Part of a small language model's weights.
Size: 5 heads of 64, 15.1M parameters.
Architecture: RMSNorm before each block, rotary positions, no biases in attention or MLP, untied embeddings, normalized queries and keys, capped logits.
Training: a variant of SOAP for these matrices, 293M tokens, 2237 steps.
Each number is 128 + 32 x the weight over the matrix's rms, rounded and kept within 0 to 255. Layers, rows and columns count from 0. Numbers have three digits each.

# layer 2 MLP down (transposed), 1280x320, rms 0.0833, rows 1238-1279, columns 128-191
182131125140167085118098139149083146118090168150104070134096130087200163102194136187117108050144142102104108116139146149076101111161143074118052157173047154104126110175107122151208160095089138
112111199116134135117079129157123138131152119140115144118103089096153086109137095140153114117151138131139163110165129118109146159111156135112092137102169093092142134130120116159153160130127141
178099154087108120157154130254137074125143176079206107135157194170159128124118160127069152095115135070114108107128170140102078171105177123137159161085140146193115156125109081076146197091114083
143133095143098170096112149196056101061158139063111156184066146111205083168118055162166158140096113102097102131178150095140216143125162100129175155136118156059143159189153108119175201085165123
018141086081089114070160149119124174096104116048149131112127077124158112129078114080090182083096049175136161134085092123119094096192093162103025124150147107134127096116161101183144097093141100
179094086138086173162123138080114137048114064203103083141132158115077136164078097098165152160148128127115101083120157092148111108069109122066168162080133087119118111096109121107173225088172131
060068165078143087128089096186160140097121143160120120078156075110073138109088112111136114089155147121144093118134121167179132096145109088142114112150177100120112144064114115124123149170147137
182128176158067192156144155170108200140194111123186081135120111087051153084102076127094086144098105129130127052129105060106065092143190166161146087116089194116147125148127145155156177110115107
128102154127124173101115106079130172155111165124103144095108068157160162108102125159140146191100068121078101135083153166244132102158159151124164165057112145101089128104097148142186140194087124
143096165103130173111094094083112121122132071052220153178102172151204096132103123178113153191142129095198099105140119085185175144146142161097126102104104129102162153128080153140151199172118134
146111123126069088071130131142176136155124152080185117079144145135117095168181134167123129153150106173083115150106135112160133149177114131157152082137149128118100128143140108090135174135153100
109092037108076045146150101085184071158076103125066124149122138181209083049107109123104047183154141128157122143139108147105145130086194148106145140161155112152126115133140169128103103147136123
115125127015110116134130139157144169167139113107152144105128199156081122120171158163072125108096096132176125126141075121169128101158075132153173126047044134165152183145106154144156080128152085
134116087164117079103157100148088157174104091134148154122156114194159043132088102139151145139120142098112121163084120153118089089133103167170115116086159150086090107166137148136179089113149088
226112151125114119070125135130105133173094152093109147067099117100127133160145091128129109120156094138121137131165124097143144114121136136117099107091121076153092167112135136081129125116134129
098130136144142060115150119132144146088170167164106123098145125161120060166187147153178088129130141137124145090108068105114151189181106157141126162145163114095201179134083058158136192143172182
110148096127062118109161102151105111225113135130138141112147140146177119144143139145101103095101073131109157133126120120076154100144150086180109146155073129134156124190123128157175255126115175
139137142140137078106164084119164121131124197104156066154092158130180135188138144099152122110092107134120121154130152108105150163074175116084048133120116154118089143151183110073127099198159157
124186090132125115115121140154125180084145156146189098134119209125153138122143137139118110128095141067110114145094129133090104151170133121126144159138103078145102115104161114128110162094126092
077117179090118100092124140159154181196188123134141152140173117096092111107115118096161099136108110189178084158145159019130112164121156155063073103185172143086184165103161193068112059160126181
103150140144101116092088156154112071125126111112069105094134134112155143119114165138079102150099169057089106075160091120137134057084121164157175139090182192146151180100093165155163141141120062
067092142126178115096198123133127198079099134156183144143086124138128144123160118129135147132144107102125145172118120099143066114104197124228166089169123078057097149104132148180163237111156142
126143147093147079090109134152154146176160098122113110121111183101145074134144117136126107137115150120090126094094063079061154109148119126156119157151106191142185104098104021124100132161117194
122103163105052099138107127131154107116101129170073069117161117146124135095091121101088103139150071173142115078115093158152154128145095116123107178110117100117151092099102133160131139160142155
126126125109108129138142127140130153145104133122139110167113133128124118119123113154125142127136113138149131151140146120129133123147126142109144129158105097149136138150127138150149124127128137
100115160185128121116136108154109161148134148088180052097116114085159104124111152072140151125171144157092147147139141125153132138131196093128151092083132072149135172128128093129110132115136141
116181128126060174132143066193125096165156077056162149122112112195097110193140119093124077114108093083177121137075147121120145194161078185113115047125048105132102164165164163081110078061133099
120106079133085103106149179137172135154144139143098106121133126063133139151095076126114046141130082128135154147152079109058133139100159178142184172146103121128118134142157158114167097057132140
139129131110111112131160134093121143132117138110120131120154121119147137167135135128148141107100150100124120138097116097099117149140119128115140136130146097149162141145129134112133159111144116
122159076126160156093131115172121127123186158118144097105171153095131103091110130171185158107161180098125171123170142087077131179137208099177079173174136137187120176096130131098130130108032099
121145148133137155156169184126132096137088100148148058129138162160143060106150150058106081149116128112125144187171114152031155135151118156161172132161130118114140156127123130186174121085168042
109058098048138087112098100134168089097162140085156140095214095098145079175075103112093123180129160128163088174124107154138049139129126085095126129143048140104122108163088178171146082217143098
109082119116088123087116130123143158100112121127127168147157150111126145130147124077103108173207087176100159111155076140127100155156147078135103105106097198122152156130136095156144142160117118
216167118140106195154108126156147130135150121114102164078071115148132108132161109093098178116117134167107057146159113154132156142096068080146125153083132162134162113116112182109138160176161138
130139135144083152073149077171157132100164097145178111118061165137070121121150218105150114150138093110143145073160101122117192169087135097192151092114185196131106185112107111100101125142124140
108157105094049114115119183169153061176126076093186114096085106129133138145099133138155181144114162104082141131125131110137097144089064099079126198117087142139097120143148082135140170101134151
144154089057169150148117138171097093201120156109123090121098167123117056116096115100162087139154132107131120152164111112169100191117115090178070159161136160174150190107110083151196112120141101
141085143119095132163131078196037125062129151102110075071111176245108121101105128119177181100091078135045092105088133209078108127111157211112089094081117180158195099111034115106080137097200163
134057095117085148083119131170161127177157109097162188142036108159136083176070137121121159126134092210092145117081112063166116118144175106181021145149101173188130107147109153106113144094144085
073151096121087150146137103162106128132154143140109118080100156167134112106148093133112133101124108118160154156086122153083191134147157157148070150142105120173177123117102126116118127109122133
118132152139168153162187090167107128183114137126192165093098149222114132139116158153143109114120100143082128103129116102169154107174130102205155111088108110128133095153050093155154198092067129
138131129135150097150140169153138136152133140122158142117112091159123091135075129113067161098133153188110141119141135118070071154143155181233122101065086115162076102108083146182147114131074117
# layer 2 MLP up, 1280x320, rms 0.093, rows 1239-1279, columns 128-191
114095087140167098109157076152080152117087064193100198121176105151137086146107111161118159155101091171143100147117074125142170132092125132156138122182091158105109105149130146110186170129140097
158120157081153128159118110124163116113129110134111118084113139123080158139135129099205115184123075118090138081125119100107138194135125134209096170188074147141107175074129137168101098142157131
134099147166175103085137126139142195070120067173201156198125119153157133096103087096122067155107158154131212152090093123144117156143088127102099098170171158134115083164110167097104158037145135
128128128045120164118052156077089115102108152150085150098131110140086123049157199103140100042092090124125100148092163140132090148137233089094106114121117147190061099164167210130097077139127200
145144059102160104145135132128155135138106108109111157100111118174123137109180173115081098084152130116107124146122158116118119149065117099071125103131160094128111123095116174170117155140065143
125127112135174145133133146076150170111157083129128132174148095075052140155124115157152128143130106100123144145151154096136181113117148191127099096177143113145161133152170110168133162159077135
225170064097090120137101094130087153178131154118068099148148120118123109105149091150130139202110138125118165130135228100117086116096124116124140125131143156133090097128154171177093118093155150
179081109097070078155098140152157086139131159143124112122101188164089184199131081156078136104163134141045110136169091167186153108120160053016104155080103125110100042133140146158142169213145147
172156141147093099133142158094081116128122219158168176167125110147106114047155134148169095077081046119106133125140131153090110188180124112115114187093115139157128127182169134177123095109117103
112102158178075192120099158081163147133153102167145136134152112135128109167153107110083181158122123111115140154144109087151103128167071080138149090157145130107092128174159068128153106112094081
144121086194132144138136156085140131171130094121094199129132121149123120113145122097132106160162094182082086142129129178109147141105154135153116128081111153146111151145171131146218141224121136
113116065184118137137094103112023132177154089164141149098174129103149135107212141123145121178119188141149164163114087088138131153138139114115111096161128135108102107106152115144107194077088082
153136084067143087117090131165145134074121132183082128002111120182106127104073082163074091145051138167050146170044111159080081082091201116109127087133086094145060051194153158116135134165154133
130116088146121135121097085169159118155102139162112118136168139169098147113066140141085109075128068145072146125074134124134123072139167094097077151122139153051082051112111113127187100146149149
103148143124072104124114128167151159188100139143161190127101128163140137082126179147137170129138201190117105129085125133138192074099146132093122120115107124112172102088140139141055124140081108
142102107114164129168134169082163164106142172163124117168127122142102117116166115097128125169121158120120097151191096130137155122122083166119068106086127111137130128157151124135128123211191145
126101177131157162107090111144081101143088129161111146104139113164161121057153112183144088076154180112124093143162135117125095136122092143079050153170111151077109113123063143122116138127114179
080101123169152125170110128130139065092104071129076157139140107039110130155130086048152148136187114141125073107168153089113155120130107093139115144149120090172114090132078108136089134172207132
188101134159142106168082095063122154129113135136179103097200146139100114102149117123095107059089105079164135187099073102129099105104094129089165070191076148148110166102055118121091122141161114
129129104117138129128120078139210062118098154165116190134138120144132120120116123108061110136081171093107140065129134164136084125129128105107079062143116177128236136150138052137144135172105125
116155116136123148170142156145162175154113173111070116128130106179144144146087122143143057095163173144115146128131139138146162067169160073087136124100132132160155088188137196163133129103163096
102186127118111146114122109193124138136165125150113145138198096104089152145141062207103094079116147090158135111114128212154086053068131200093087123120135182099096113102117101082103086104166101
026114110096072158152173168108131152125055131128142105121115116190095163160143152176099101106127124125125124207085184122167128166124106123100124186170084135081113124124103165113123058140059099
121133130130130122155116124109128148098122112156151126110122118128112135129139133099115129111122120136163119124158123137138118115113115142120123127128148146123139102148141117132126127121108124
152112134111123140140135115142165162147101131176139115146087102158135164136153114134131120123123095126143177138139076096121093093074183160110112070139093120135127159082147105175138114146132135
115146067163120249051151096114173140102113066147144098124112124082068152139137163081084127140159151081136172165133084108117141099102128131149104129109092125131147074032096143124102116144004114
097194115145140116158122136087082133157164084141145167134138141131126158125123071169179135111098093132149151157136073107081122136145099160146125158071136164147066121122164147096123178114126122
136110117094133135133129123142149129128146116130145141096157120142120134124162102137117155136119132117131116122139121157163114103107114133130134147134135143119143119110124114135120128136126148
112021142180174170168135110146096100196160083116106102057153068086111163117140102057098133101203127140102120215117144121149121112126157072155172115137160132042111161071132116098117167127152112
132132108139135126106104109181135177155098114148117185093072081133122133127108111105138171146135224100127144118154153149179138124159166120107132116167192097143115116118161154141186136197127101
138121091167121182154086151176151121092124122103084132159163146123149153137139093087166160162178113117134198185115066125121094157113153109096142143098155151147055122161138076108091114120082113
132160153114141147159131191158104181137185122094175110065097116150117116144169136096091151133138121075178117128108127122120134151109146115213167179114126104148159090105113150143104104120142095
151130115138038188130128129193076134208124095163107095140108084169152119171190162109128162101136128124165116195162060150091137100121110098109147102123176138150106099143062134174077103134164183
152157097170135080030101194163165120146147139127126144153174084090142180130097128118114150114132097107168099110175111076154132153090092079078096123159166144114073101124179121157090097115137123
132067125104126121088057122130179121162098091111086183134143126071084149131095195137113145113132093149168123076159117140045119137094092175083119107150095137152172072121114043112107096101121150
190123104143099151142116105135175084109144168103171120124120153126104062111155127066096155091145080163152214124135124105182102200147181107164120211118127181100184121131115063130115140162107149
139146056179136113146138125157137143137089132225113159071105070114126088182112126095091121114155114104087122169119171144129143121128084116119093118197157150161066128143127177067139145131083153
121073120158074127141109151176098108181110056079107168163157141162090135120130109079171157070133111158090123049141112074108100131107087095093122155096104122162096098128120126184125116137124104
161124135156103115121130082155128148086118145121111092116129149162128130073062127136125154097103114119090179127131126136103151101169106173089127096097119104109095127192145091136072117082109106
145153085112189117125051104167105161096149119089132141136138077154148171168130134069084127134177122132157172150086085114039122043150136101129141086073158125092104135141122186141125073066093082
164150105104054126125118131102144113081179127130100105146143153118098111109107121102105122097066151085107148111102132099133128090186148168163122138106111120079165124176115179126135115128140132